{"bias": "qkv", "parallel_block": false, "init": "normal", "max_grad_norm": 1.0, "warmup_steps": 369, "schedule": "wsd", "max_steps": 11299}
Each number is 200 + 20 x the weight over its row's rms, rounded and kept within 0 to 999. Layers, rows and columns count from 0. The size before them is the row's rms in percent of the matrix's.

# layer 2 MLP up, 1344x512, rms 0.0182, rows 655-673, columns 128-255
099,190,175,173,234,214,182,189,201,205,216,209,236,190,200,200,169,230,186,210,226,197,210,179,217,178,192,195,194,160,209,206,182,204,211,214,185,200,198,171,215,217,242,234,173,204,194,187,191,200,204,193,198,169,178,218,207,197,212,195,182,199,187,203,191,196,192,189,203,203,224,197,180,212,194,201,170,219,207,200,206,231,175,195,218,230,111,192,219,148,232,187,193,191,236,203,206,202,184,196,176,177,240,195,227,209,208,155,185,195,220,203,218,180,190,203,177,195,190,196,210,190,192,190,193,161,194,198,159
091,175,185,229,205,213,219,210,185,186,228,226,176,198,194,182,209,199,202,218,194,180,198,225,201,227,190,215,166,218,185,225,226,182,207,219,169,208,186,214,203,198,219,183,217,217,146,183,213,210,169,182,190,205,208,212,217,186,227,203,172,175,168,207,186,237,247,233,204,171,200,163,198,216,144,189,217,225,194,206,166,145,222,217,173,200,197,176,230,200,197,178,230,235,214,248,227,222,220,205,196,192,201,213,200,207,234,153,222,204,218,196,240,226,185,180,185,193,188,173,200,167,182,203,208,150,201,157,206
091,212,186,172,237,189,218,202,225,210,186,180,220,205,236,215,189,185,191,175,165,218,239,172,252,213,173,202,178,206,213,183,196,219,198,189,152,217,153,192,181,195,200,182,206,238,207,204,218,212,176,237,190,172,202,197,206,197,175,194,236,246,178,185,180,217,230,217,174,195,207,169,174,208,187,223,214,191,177,200,176,212,217,189,177,222,181,212,180,186,196,177,241,191,196,192,224,182,189,194,176,201,191,195,204,199,188,183,213,170,196,170,161,192,199,232,202,216,210,200,205,205,235,229,171,195,150,170,213
109,203,191,204,186,190,198,212,209,230,235,221,173,185,207,170,191,213,190,176,177,192,150,193,234,198,246,220,198,191,203,195,173,191,150,205,192,195,251,187,221,207,200,154,192,189,185,193,180,206,185,173,196,201,204,221,193,204,194,188,181,188,179,189,216,201,158,182,200,184,177,251,204,239,180,186,208,203,198,214,182,177,222,166,232,170,181,226,197,189,182,203,206,197,209,218,201,196,216,191,168,211,163,188,213,172,191,228,190,216,200,191,195,190,186,231,218,164,200,221,208,206,187,251,186,199,170,215,238
103,196,182,187,194,204,192,181,238,193,180,202,238,185,184,225,225,205,198,220,205,225,207,197,205,178,212,173,199,184,209,213,226,229,215,169,200,170,179,211,218,195,205,225,190,201,210,171,208,192,197,228,182,194,182,161,211,210,233,219,227,168,193,202,179,190,236,204,199,179,183,180,193,179,182,236,174,194,231,207,187,205,170,205,209,167,218,220,209,206,223,187,212,203,228,171,209,206,180,190,231,184,210,187,185,239,195,178,192,227,169,202,188,199,194,194,206,199,191,170,196,218,213,172,215,196,204,198,189
093,197,177,193,201,163,230,225,215,175,197,185,219,223,165,219,190,208,225,168,210,204,166,178,171,164,187,206,162,215,205,168,203,223,160,220,253,206,223,166,187,182,190,202,170,179,210,222,155,208,187,228,171,205,228,193,170,213,215,212,207,162,188,186,193,217,240,191,204,196,204,219,239,198,211,202,143,183,190,223,197,216,224,209,203,201,199,212,211,206,209,200,224,228,207,208,175,202,163,230,198,176,182,169,219,178,213,203,175,201,204,230,248,192,196,205,226,165,223,176,177,192,233,173,203,195,208,197,213
103,218,195,234,188,196,250,131,172,154,224,205,209,208,222,218,179,175,202,181,220,199,188,207,209,194,176,210,211,224,175,214,171,163,167,222,195,215,188,239,196,240,221,162,201,181,183,198,183,181,185,197,193,200,211,195,197,192,217,228,185,197,247,200,178,204,202,209,198,216,208,232,237,236,170,168,221,224,213,181,211,181,205,201,210,198,203,207,209,202,199,211,216,200,219,206,181,209,193,208,192,191,197,207,185,202,180,202,190,201,206,219,197,198,192,218,195,204,197,210,186,199,202,172,177,157,194,222,186
098,171,178,221,205,188,229,203,189,189,192,204,203,199,161,178,160,210,201,187,229,207,164,210,231,178,215,233,210,212,218,217,185,197,198,201,202,178,221,215,189,158,166,197,139,197,206,199,189,177,187,209,198,199,189,204,171,171,205,216,142,235,181,183,239,204,214,192,207,193,189,196,202,216,174,192,229,222,206,211,210,218,191,171,199,202,213,175,192,184,195,240,218,180,202,212,176,193,163,165,198,184,205,215,205,172,197,183,174,193,217,164,201,215,193,240,174,191,206,201,191,198,213,201,221,185,178,213,197
090,164,179,187,208,169,181,194,223,225,201,173,173,210,211,194,199,208,194,176,211,188,233,198,197,208,201,214,231,179,193,187,184,202,211,211,191,183,198,206,212,215,206,195,214,209,205,222,190,180,186,194,212,193,204,178,194,226,202,165,240,164,214,208,233,212,243,203,174,178,182,187,196,190,208,186,236,196,214,213,198,201,202,179,209,232,215,214,198,197,204,184,172,206,206,215,201,198,186,194,190,195,164,195,164,210,204,207,188,185,200,182,216,196,184,215,166,202,197,205,219,223,203,203,206,254,180,174,195
107,187,171,208,177,197,239,171,204,194,208,174,208,209,211,238,214,137,195,231,187,183,207,172,174,207,220,175,171,226,225,172,221,245,217,183,233,175,151,193,215,195,220,183,193,179,195,195,190,193,205,207,229,197,196,198,187,172,226,197,202,198,191,206,153,224,192,186,216,228,176,190,222,164,196,183,208,163,195,211,178,192,203,197,208,223,190,217,208,216,216,188,195,204,179,190,189,163,220,195,223,188,197,188,229,168,218,203,192,218,193,215,198,225,180,185,189,208,177,165,213,205,199,174,206,208,208,191,200
111,200,182,215,223,237,167,172,218,143,196,197,218,189,201,244,229,162,217,227,222,220,228,204,189,174,202,171,173,226,184,227,211,263,177,215,210,178,165,177,180,189,206,196,183,165,194,145,211,190,193,193,219,192,171,180,203,223,217,219,226,181,189,204,190,188,193,238,218,220,188,188,181,190,215,179,181,176,246,192,171,214,164,228,173,189,208,203,212,213,230,186,179,211,211,198,222,180,226,216,217,194,233,195,217,183,232,193,204,204,181,207,198,190,231,177,233,199,194,175,199,235,243,170,154,149,232,192,195
100,200,217,197,197,210,229,190,201,199,232,233,185,209,240,210,180,202,231,179,214,210,239,195,210,209,189,167,183,232,218,187,200,189,195,194,217,174,179,189,199,194,187,205,182,195,179,185,200,200,221,175,180,187,156,205,191,196,218,202,170,192,198,184,197,167,176,220,189,218,203,245,231,176,193,180,198,226,232,240,207,200,208,198,181,206,232,230,179,205,189,183,174,192,200,190,202,196,190,169,228,200,202,187,211,193,219,218,191,192,207,218,199,230,155,203,201,199,200,222,193,242,208,227,194,225,183,225,210
103,223,205,153,186,214,216,199,195,196,201,225,201,203,193,193,252,189,203,184,207,216,205,192,170,185,206,191,190,184,256,235,206,195,214,196,195,174,207,191,209,171,222,166,196,206,168,214,214,165,235,215,198,216,231,210,220,186,200,220,212,203,189,203,193,196,218,205,210,248,196,213,199,227,202,213,210,195,234,260,176,222,210,234,211,214,227,171,221,225,236,192,239,221,209,204,199,187,203,216,172,210,160,184,171,198,194,220,174,194,173,211,208,185,202,189,208,233,220,230,184,209,186,186,215,194,204,180,207
098,191,183,224,257,226,237,206,253,212,234,185,189,186,155,203,225,197,215,235,205,184,232,233,193,190,187,201,183,218,225,182,207,193,205,197,222,182,233,203,210,227,234,203,209,209,215,163,226,206,183,226,221,183,214,227,199,221,215,258,244,215,185,221,160,226,213,182,217,195,181,202,197,179,243,223,136,213,211,246,193,236,231,183,247,208,226,193,217,183,195,189,208,212,214,173,177,216,189,208,171,199,200,188,192,181,210,225,184,199,179,221,189,223,227,194,190,157,210,188,217,206,221,212,210,179,170,210,197
090,178,221,180,233,223,236,187,208,204,199,195,182,179,191,183,203,218,189,212,203,187,170,142,208,176,201,225,228,199,217,183,179,199,201,214,247,183,214,205,195,209,202,174,158,209,210,173,220,200,217,195,239,201,223,173,218,209,190,221,206,195,190,181,218,206,188,211,216,198,191,205,192,207,206,193,196,233,205,186,178,193,201,183,199,218,199,217,200,201,201,186,188,203,187,174,196,178,186,205,210,202,180,208,188,192,191,172,204,218,211,218,211,218,194,201,214,171,206,207,179,229,192,181,215,204,202,156,176
113,155,205,208,177,249,243,182,223,218,217,207,182,166,154,245,203,194,250,201,196,196,231,184,194,195,196,186,175,215,198,186,235,247,182,199,196,174,160,216,241,199,197,154,209,186,193,193,197,178,237,198,219,163,190,178,215,208,199,197,250,207,183,179,180,237,182,203,198,246,196,203,194,204,231,199,216,195,200,189,198,214,197,200,184,187,223,241,208,190,217,200,205,234,207,208,211,173,216,205,210,217,186,175,179,212,194,204,230,205,224,216,196,199,194,186,218,166,185,198,212,220,194,189,183,203,237,143,206
098,232,216,197,195,162,199,217,231,206,179,219,217,185,198,190,236,180,227,176,194,195,181,184,207,199,208,196,198,212,182,247,203,230,190,195,236,200,189,207,219,203,205,224,190,187,228,225,216,214,218,210,207,212,234,203,212,224,245,181,202,222,209,223,141,209,207,159,201,204,194,192,243,177,209,210,189,191,182,213,205,207,207,201,195,190,198,212,212,175,208,230,155,209,230,194,170,212,211,211,218,219,197,217,209,163,220,209,205,204,177,192,204,190,211,211,210,190,198,210,188,222,176,175,212,204,191,191,190
094,215,188,192,220,192,208,182,201,197,215,226,234,195,181,179,205,200,204,175,184,202,169,218,200,186,185,219,187,201,194,211,188,197,170,206,206,249,200,199,196,190,208,207,185,224,201,200,219,179,229,171,184,205,237,194,173,193,216,176,181,203,207,182,175,187,188,204,209,236,211,174,132,229,222,203,198,199,229,205,235,170,206,184,183,181,207,198,192,199,204,176,238,156,169,214,189,178,170,214,191,213,200,203,196,170,169,217,244,197,220,227,217,211,162,195,210,205,179,254,150,192,216,187,197,206,226,192,171
093,186,196,189,199,223,188,209,231,205,204,231,174,182,176,184,186,205,221,226,195,165,185,214,195,202,223,202,177,185,195,190,228,235,186,182,216,198,192,202,228,175,186,193,182,179,229,197,181,169,206,213,213,208,187,176,201,199,213,203,186,215,223,175,184,168,227,228,216,223,220,176,209,202,167,177,172,220,225,215,194,217,187,171,203,209,203,193,181,188,214,210,166,207,166,221,179,209,205,202,204,223,218,190,221,185,187,202,241,209,232,168,209,190,202,196,183,210,179,221,232,182,191,167,225,184,226,202,202
# layer 2 MLP down (transposed), 1344x512, rms 0.0162, rows 655-672, columns 128-255
103,204,228,209,158,197,217,203,191,207,185,191,152,200,213,193,223,169,219,195,179,204,208,216,182,213,236,206,194,229,197,198,226,181,186,170,207,212,205,219,192,175,171,169,224,202,198,212,208,197,182,201,191,229,232,168,179,200,183,216,215,202,211,202,208,210,208,175,173,211,168,216,223,195,204,204,229,158,197,191,206,164,230,210,195,182,291,209,179,225,174,219,206,201,148,183,170,193,217,189,205,227,172,193,160,200,179,214,226,193,181,197,177,210,222,204,214,199,191,200,198,198,202,213,214,232,207,209,217
094,214,184,177,228,212,182,219,228,197,179,182,212,177,194,196,207,193,175,182,176,223,189,183,202,201,218,189,201,164,211,172,185,192,181,196,209,193,207,198,178,203,181,219,200,220,238,212,200,203,209,191,215,220,197,206,200,214,211,189,219,247,224,192,224,178,178,188,188,249,206,248,227,192,234,172,209,217,237,178,215,268,168,212,214,201,224,193,190,186,183,184,192,163,205,149,174,173,154,177,225,196,226,184,212,179,177,208,203,174,194,188,188,186,215,197,194,233,211,208,203,181,201,203,205,229,151,228,189
094,184,184,212,164,216,180,205,193,191,203,234,179,207,157,176,193,196,205,221,227,178,189,217,171,188,216,198,191,197,199,203,205,214,203,216,235,186,240,200,193,206,191,218,200,157,177,175,207,185,222,186,188,220,221,216,189,196,227,223,180,147,202,200,217,175,192,175,215,200,206,248,213,197,207,164,202,214,210,201,224,198,174,220,226,171,207,199,228,202,222,208,147,199,204,240,181,206,221,207,201,185,196,219,221,205,215,203,186,206,203,238,232,195,219,178,212,200,180,197,199,189,182,161,242,204,212,234,196
097,200,211,190,226,197,197,203,179,198,185,183,245,183,197,230,190,219,173,221,243,198,230,193,178,207,185,150,196,184,198,177,216,189,245,164,175,199,182,207,210,159,199,205,201,209,187,211,209,196,216,216,214,218,199,209,206,178,206,180,230,241,228,221,213,218,224,184,180,216,265,181,201,174,214,212,182,188,201,180,224,212,207,239,159,218,182,179,181,176,188,215,184,181,173,169,186,212,178,199,211,196,238,187,189,202,220,185,233,191,227,190,184,212,212,178,180,190,194,233,225,204,163,230,260,231,228,172,203
100,198,211,256,196,229,182,218,172,196,210,185,181,241,166,191,212,212,213,201,182,204,215,210,208,205,210,243,181,251,208,230,205,187,211,199,220,198,213,217,199,195,227,205,213,219,177,203,201,190,207,196,204,223,227,158,218,195,209,218,231,212,228,190,185,235,217,177,202,195,202,197,194,207,207,187,186,198,182,195,207,221,180,194,197,187,217,203,195,195,229,233,188,160,216,223,208,170,205,215,204,174,204,175,215,207,208,219,232,196,197,184,197,193,210,179,201,214,219,194,211,219,261,181,191,216,200,205,183
099,229,211,221,212,250,187,210,192,184,169,191,169,161,192,184,247,187,212,198,242,204,226,216,194,219,212,204,241,212,188,221,202,181,243,186,199,252,176,213,213,206,199,177,212,207,164,173,212,195,228,208,196,185,167,206,209,202,195,184,198,229,200,177,211,188,126,201,199,208,219,186,198,202,200,217,229,228,180,192,188,193,197,225,163,203,182,228,214,151,231,199,216,176,202,190,194,197,193,217,209,191,249,225,211,195,228,225,214,212,170,191,172,197,207,192,201,220,188,189,182,213,160,202,210,191,216,231,173
105,216,225,198,208,252,207,175,212,223,200,219,214,212,226,192,197,218,204,197,185,200,195,175,230,226,251,232,245,196,201,207,224,171,207,198,192,208,181,222,157,211,243,179,196,194,217,226,162,185,204,222,207,196,217,196,202,195,176,189,153,190,197,181,200,235,179,169,201,174,188,222,194,211,192,191,238,178,221,188,195,230,205,196,215,213,195,143,238,200,199,192,211,238,176,196,182,178,179,182,175,176,149,204,160,208,198,212,188,163,202,180,171,241,194,174,150,198,186,185,216,186,179,172,196,206,177,204,164
099,219,199,196,164,187,194,188,231,218,226,159,240,177,230,224,207,236,201,194,218,198,204,231,180,191,180,186,141,201,195,216,199,231,214,193,207,216,153,198,183,219,183,214,187,192,170,185,199,200,230,180,219,199,202,222,237,251,198,171,234,166,221,211,206,185,213,224,192,210,173,207,192,186,210,205,195,192,220,196,233,167,246,239,174,204,216,233,195,195,157,170,203,210,199,204,243,220,204,176,231,202,186,189,201,221,198,206,231,200,237,208,183,213,223,203,190,163,203,216,198,214,194,215,202,195,184,237,218
094,204,210,211,193,216,200,184,195,173,188,207,194,207,221,204,202,199,216,180,184,220,204,186,186,200,231,211,202,227,199,236,183,176,224,208,215,234,193,220,199,210,177,214,208,197,213,202,188,201,222,200,192,219,202,256,189,200,197,242,194,213,172,182,202,171,213,191,205,243,182,213,242,159,203,200,157,201,221,208,196,173,210,223,225,238,199,195,215,178,185,205,231,151,204,179,224,204,208,226,214,235,206,195,231,195,212,197,198,221,181,234,200,211,185,213,223,213,199,228,172,205,183,210,220,175,246,230,194
098,195,191,211,194,235,186,198,196,206,220,189,194,144,184,187,165,215,214,174,213,221,225,208,185,193,144,205,191,195,189,214,182,180,190,196,202,214,224,197,187,187,203,229,211,213,202,178,215,176,161,218,212,194,182,207,215,219,177,224,185,194,211,212,229,213,201,212,174,182,184,248,187,243,189,177,188,201,193,183,222,234,182,211,171,184,205,170,189,215,220,179,211,208,203,194,154,219,185,174,221,191,209,181,183,202,189,173,223,210,213,218,211,199,208,168,198,187,198,180,216,186,185,196,226,195,169,227,201
100,202,222,186,172,184,208,190,208,205,189,205,168,196,188,191,188,229,205,198,197,227,187,172,176,211,223,201,212,157,218,181,185,207,167,163,209,158,197,195,183,201,206,195,176,223,170,219,192,200,208,196,182,240,178,210,221,186,209,215,194,214,182,196,159,200,188,184,189,211,213,259,224,220,203,187,209,215,170,187,200,198,223,196,198,217,193,201,194,223,194,217,225,204,202,218,139,189,174,169,230,179,201,195,199,240,195,194,193,212,199,214,236,185,228,221,173,231,187,208,206,203,211,191,187,202,201,171,198
103,234,176,192,197,192,155,180,200,182,179,197,159,193,178,195,162,199,199,186,236,177,183,227,205,235,165,224,218,203,187,186,182,191,183,217,219,223,190,200,181,231,171,191,210,192,190,216,235,159,167,189,192,208,172,178,214,183,205,187,211,198,190,190,154,218,171,209,197,219,227,193,200,179,197,208,197,224,166,151,235,208,220,217,195,196,243,183,188,197,243,201,182,195,195,191,183,197,182,189,231,185,183,241,235,201,243,218,179,188,183,192,221,189,224,205,230,213,217,230,199,205,216,187,180,187,177,177,218
104,213,192,212,206,202,192,196,189,201,208,177,181,223,189,205,196,217,207,195,178,183,198,168,227,227,214,212,200,256,212,189,209,191,172,202,205,205,205,145,168,220,173,240,220,197,233,184,168,232,201,209,185,195,172,204,196,203,203,191,191,194,216,170,232,207,160,159,176,201,208,199,182,199,241,184,192,217,167,162,198,203,170,194,205,203,172,238,184,197,206,198,179,183,194,195,213,212,237,184,198,173,205,222,250,204,213,189,202,200,210,187,177,207,193,221,197,195,160,180,228,175,204,209,192,192,211,178,197
103,171,147,174,203,214,176,223,189,243,199,175,171,190,181,228,216,186,194,192,179,184,186,137,243,215,192,215,211,189,189,177,187,205,197,212,180,221,204,193,252,211,185,205,194,193,213,236,174,205,200,204,222,197,215,214,173,225,213,168,224,196,194,192,213,208,189,165,167,199,183,192,203,209,188,220,210,195,240,135,194,211,172,169,201,177,224,178,191,220,232,206,208,165,194,215,224,210,209,158,211,196,201,205,212,215,193,174,208,177,176,211,178,205,183,191,200,201,182,193,193,207,213,209,221,190,216,189,177
096,193,154,226,180,166,176,200,170,177,212,197,224,241,211,243,204,190,206,195,207,217,220,252,206,237,188,218,198,202,176,197,240,201,203,192,155,213,198,202,183,205,194,231,255,177,212,200,186,188,175,212,157,200,171,230,215,184,219,180,197,184,223,234,207,200,152,175,173,203,184,194,198,182,193,208,189,154,194,196,206,232,183,212,198,171,175,192,232,209,216,187,206,180,214,215,201,221,210,179,200,204,207,187,224,208,211,209,205,211,196,184,190,212,213,201,199,231,192,191,208,187,194,214,194,186,194,237,205
102,207,174,177,228,171,175,210,168,193,189,196,192,201,230,191,187,191,164,193,172,203,217,192,222,189,195,205,196,189,198,185,238,186,195,183,221,221,214,211,196,190,208,218,209,204,180,178,202,203,185,239,200,215,223,216,164,167,220,202,171,166,193,174,193,212,192,176,201,198,201,151,226,185,179,207,214,184,205,192,207,151,206,205,238,173,180,219,195,217,178,198,186,193,202,205,208,175,171,190,227,175,224,197,218,203,204,188,206,206,207,189,198,221,190,195,219,186,184,181,204,191,180,209,233,202,197,187,180
099,193,184,218,206,200,203,189,143,203,205,186,216,194,181,256,167,213,193,201,216,187,194,202,206,210,223,181,207,194,212,187,214,218,242,197,213,203,257,178,212,226,208,168,204,220,188,205,185,175,193,192,229,174,194,223,212,182,149,198,198,194,214,191,259,177,174,240,200,181,213,219,146,211,211,170,216,179,204,190,209,191,204,211,216,208,182,169,193,208,241,181,240,235,192,217,260,199,176,194,206,213,173,171,162,170,156,196,193,168,205,198,198,200,190,176,198,216,218,178,202,200,213,208,182,214,185,196,200
098,188,195,206,185,206,207,216,194,202,189,178,161,200,219,231,202,204,192,227,201,208,210,189,184,213,205,181,218,184,205,199,220,217,214,188,188,158,195,195,201,189,197,182,223,187,210,217,198,212,185,236,191,204,152,198,217,199,192,220,207,182,191,220,224,205,221,209,184,167,188,239,260,159,213,187,197,201,194,185,165,236,190,215,228,213,192,196,217,229,192,210,167,215,241,198,210,225,234,192,201,164,192,182,210,213,242,167,168,199,178,183,205,181,216,189,185,216,211,151,234,211,185,218,188,198,181,202,202
# layer 2 MLP gate, 1344x512, rms 0.0181, rows 656-673, columns 128-255
093,177,204,195,198,192,192,204,206,189,199,210,169,158,178,196,180,226,187,201,208,175,200,173,158,176,203,195,219,212,216,189,195,193,204,187,203,142,193,203,188,207,186,183,200,225,215,216,220,214,210,208,200,135,174,244,205,177,203,187,153,202,195,199,264,231,204,208,199,180,212,233,170,204,212,159,193,199,186,202,219,219,192,235,209,207,175,177,189,182,180,233,147,219,202,214,192,175,223,197,197,192,170,196,201,194,187,214,204,190,210,211,194,209,218,212,197,207,206,222,193,235,196,211,155,181,204,230,192
096,225,187,204,203,193,241,172,207,195,204,193,233,218,249,183,206,169,211,212,170,185,243,194,171,205,192,146,204,162,172,208,209,224,209,204,212,189,181,186,196,230,228,170,227,171,213,177,228,181,185,169,208,198,204,214,203,203,201,213,225,217,192,180,177,235,191,172,207,212,187,221,185,177,173,182,240,202,220,187,199,196,180,202,181,174,204,200,188,168,231,160,198,191,222,213,206,219,222,177,190,211,201,204,220,225,205,197,175,223,170,167,194,204,185,185,225,225,194,191,155,204,206,165,226,195,235,172,187
097,192,216,171,234,187,190,208,185,215,195,185,226,182,200,209,199,222,182,218,244,204,241,190,176,215,175,160,193,181,180,200,214,170,260,199,171,204,185,205,192,176,196,237,210,228,192,217,215,210,190,205,194,224,202,203,201,187,192,162,225,222,212,218,207,194,211,182,185,209,232,170,200,194,219,226,193,230,200,205,230,204,194,240,180,220,180,158,201,204,202,198,201,188,192,193,192,211,181,221,209,188,231,216,189,221,231,186,222,166,220,190,214,205,185,197,194,185,209,210,206,200,191,208,272,249,231,179,186
093,214,177,143,211,172,215,188,237,201,208,203,222,179,219,204,185,213,179,188,207,175,183,190,182,191,189,161,230,133,204,157,196,203,206,201,176,202,199,158,196,198,181,212,182,196,213,182,227,201,186,208,202,170,199,208,184,223,177,188,194,177,174,209,210,158,222,220,178,212,186,209,207,201,175,217,210,214,199,200,193,181,190,187,220,196,174,203,204,182,167,167,210,241,204,186,183,238,188,188,207,233,180,224,215,213,197,180,174,168,212,206,191,209,177,215,203,170,198,195,160,186,170,224,212,177,181,202,225
101,184,222,180,201,190,212,173,208,187,202,195,231,208,194,153,201,235,198,216,170,206,162,189,171,229,215,189,183,191,208,232,203,202,180,209,175,179,198,177,224,202,234,226,209,216,202,168,185,164,172,202,218,211,215,203,218,206,181,197,204,189,222,202,205,234,234,206,237,218,220,261,213,176,178,204,197,196,179,226,189,208,214,179,213,186,225,176,175,192,152,223,189,201,231,233,215,224,168,196,178,227,198,249,194,247,173,173,188,175,201,211,212,194,216,200,241,233,227,243,194,201,205,191,197,208,183,181,200
101,212,225,183,226,213,142,205,213,232,229,214,204,222,189,162,189,207,200,192,192,220,213,184,226,202,202,247,215,175,201,197,199,230,234,214,184,174,173,176,198,203,208,188,193,195,209,230,184,242,185,209,196,164,204,221,214,187,182,188,167,217,166,176,220,178,216,221,209,167,188,217,179,184,211,144,199,206,203,211,206,198,212,211,191,188,180,161,235,169,174,199,201,206,185,190,205,183,193,212,186,211,149,196,182,216,186,190,217,170,224,172,165,222,197,207,174,208,218,197,180,219,193,206,215,211,180,209,195
095,187,199,213,210,208,167,198,213,221,224,207,248,180,233,221,206,194,193,194,211,207,223,238,175,201,187,174,156,200,191,196,188,196,248,205,210,230,174,197,204,193,213,235,163,202,192,167,225,194,225,158,214,218,175,236,213,225,233,149,227,197,199,226,203,186,177,215,200,213,211,206,200,186,209,193,193,202,199,179,235,177,242,239,175,189,203,221,207,178,199,176,210,208,176,215,240,206,203,181,220,215,215,220,220,233,182,193,237,204,197,218,247,203,207,190,191,165,195,197,187,236,190,217,207,164,190,238,224
090,188,197,222,196,194,224,188,174,183,199,207,183,173,241,216,192,188,208,205,179,195,170,193,190,192,227,222,220,172,185,197,192,182,205,235,197,252,186,253,225,197,196,206,199,212,182,205,203,229,216,184,171,171,191,232,217,184,169,209,214,184,187,216,191,170,179,227,210,224,208,218,194,169,197,163,188,202,235,182,198,181,200,201,217,189,199,160,198,186,199,223,215,207,193,191,243,209,204,241,204,198,161,219,220,188,209,192,192,196,212,193,199,186,207,176,168,238,196,193,180,203,196,195,194,156,188,195,205
095,193,195,193,204,168,226,228,202,195,187,215,194,251,213,217,210,167,191,203,197,179,190,196,214,214,237,191,172,200,193,181,225,225,199,222,201,193,186,186,233,227,206,184,185,185,201,197,195,237,209,209,197,193,217,222,198,173,227,154,221,206,181,204,177,189,210,162,234,224,195,170,227,164,192,209,209,199,175,216,176,164,220,191,231,225,179,228,208,209,190,216,176,172,184,200,237,176,201,223,196,182,206,209,212,174,218,188,178,197,173,186,186,210,182,226,206,211,193,188,186,220,218,202,190,218,212,187,215
095,197,176,206,208,211,183,235,204,199,220,215,225,211,202,208,219,178,182,191,226,163,189,227,222,203,190,213,200,251,188,201,201,202,219,216,219,232,213,176,220,223,215,214,201,191,232,178,210,204,188,209,215,158,224,188,154,223,180,174,189,198,228,205,235,184,193,225,201,203,200,172,165,203,178,199,191,200,234,213,193,205,180,201,185,191,177,203,197,179,222,192,193,178,176,192,229,205,248,238,176,237,205,212,204,129,199,224,206,208,207,188,154,199,177,179,235,162,205,193,185,181,188,221,197,190,207,226,186
103,191,203,155,187,176,179,182,189,224,183,218,165,216,230,205,165,194,213,211,203,200,222,195,191,245,240,190,213,178,188,212,206,215,165,211,212,195,170,204,166,207,187,212,265,169,240,190,223,211,216,177,197,211,193,202,219,189,185,203,179,207,225,157,232,205,208,225,211,203,223,223,205,172,204,221,193,177,165,196,199,189,209,161,189,198,189,225,201,193,212,168,163,174,215,222,204,196,192,218,170,210,168,204,202,204,264,214,202,174,180,213,224,214,220,203,224,199,238,208,163,209,221,201,191,234,218,198,219
102,203,201,186,213,173,224,188,213,224,174,221,188,203,175,172,195,202,241,199,166,204,190,169,194,212,203,195,216,188,150,209,155,232,183,210,248,173,228,196,213,244,169,208,186,211,217,243,170,203,190,206,180,186,218,148,216,215,193,198,233,165,185,181,182,211,204,206,178,218,199,168,218,210,188,201,210,202,174,206,214,208,199,193,197,182,206,184,196,204,197,208,216,198,218,169,186,189,203,211,238,186,189,188,190,181,230,221,166,175,196,215,199,230,205,207,188,173,189,202,204,249,228,160,177,214,204,212,183
097,188,212,196,135,201,177,190,205,189,181,204,172,226,192,228,192,211,148,205,179,187,191,202,191,218,198,237,194,190,162,206,196,162,204,205,197,207,165,243,236,200,188,188,204,214,217,235,191,213,185,187,212,208,210,208,214,195,216,180,199,189,237,202,223,203,194,178,186,227,206,202,151,201,166,240,200,224,194,188,199,190,175,215,225,166,171,250,171,195,225,222,186,189,207,222,205,180,180,205,208,206,196,216,216,183,201,204,192,231,204,171,229,199,227,222,195,213,216,218,175,184,191,228,198,240,177,172,206
096,190,163,173,185,218,215,155,198,180,179,205,213,160,242,201,206,175,180,192,192,226,227,169,184,153,215,152,193,242,226,227,219,185,213,177,210,219,193,208,199,189,224,191,167,203,201,187,214,148,182,171,149,196,189,227,187,195,190,194,176,180,175,203,218,214,213,226,215,205,212,209,195,225,221,163,189,217,210,225,204,225,158,215,215,221,193,198,196,211,220,221,209,222,222,208,216,205,189,178,203,174,242,188,150,158,196,188,204,190,209,209,210,179,174,184,190,180,201,215,198,194,195,184,211,198,213,211,180
106,196,245,211,166,227,235,198,226,223,223,208,207,212,174,210,196,193,224,207,227,192,199,197,207,189,194,180,186,181,196,215,197,191,199,209,187,162,187,199,220,216,196,155,220,218,206,216,207,197,203,182,195,181,181,181,210,204,167,179,225,221,198,219,212,219,190,220,198,225,229,229,183,224,215,184,198,226,184,188,217,225,207,187,185,209,217,199,201,162,195,197,223,233,210,203,201,189,195,219,177,205,189,193,194,197,199,216,182,187,215,214,193,202,227,208,195,183,194,222,195,197,221,210,171,177,189,209,219
105,184,231,172,188,221,160,198,190,196,201,213,202,189,235,200,218,191,200,192,202,217,191,217,196,186,196,203,183,173,198,204,224,216,194,203,190,236,197,215,214,151,166,241,206,175,230,163,203,215,194,226,167,243,190,208,189,180,228,174,202,205,192,186,192,209,214,192,199,208,209,189,219,176,228,244,196,199,194,217,181,227,179,201,175,168,210,200,203,208,178,212,191,181,227,198,184,197,201,243,222,203,225,196,202,186,213,207,199,229,187,205,200,207,206,194,197,234,192,207,199,185,216,184,227,198,182,240,201
100,189,187,227,179,233,235,162,169,189,195,170,223,183,207,217,198,171,225,213,212,185,207,215,202,211,192,174,184,205,194,221,216,242,197,196,234,154,155,184,182,174,194,207,194,198,200,176,238,207,208,219,187,175,175,172,214,210,228,201,202,161,180,177,165,219,187,210,212,196,212,148,237,187,192,209,213,206,192,188,177,202,171,186,174,178,220,211,214,217,222,180,206,191,213,202,211,192,194,196,235,177,205,184,192,224,241,215,181,205,180,218,233,206,231,180,179,245,182,181,202,236,231,141,173,169,211,218,157
102,164,187,194,206,180,196,184,238,168,198,213,211,196,186,180,225,183,199,236,203,200,231,237,193,195,242,190,225,189,206,226,190,184,195,194,236,171,215,214,169,206,212,193,176,249,202,192,194,184,193,239,216,178,194,194,221,207,212,175,191,182,228,185,188,217,212,212,201,182,167,190,207,222,226,188,177,186,168,172,214,193,182,198,207,166,201,204,200,210,195,224,206,200,200,172,224,208,218,209,209,235,176,244,212,246,210,218,210,192,214,213,225,191,211,216,241,182,250,213,168,199,165,191,204,184,225,205,187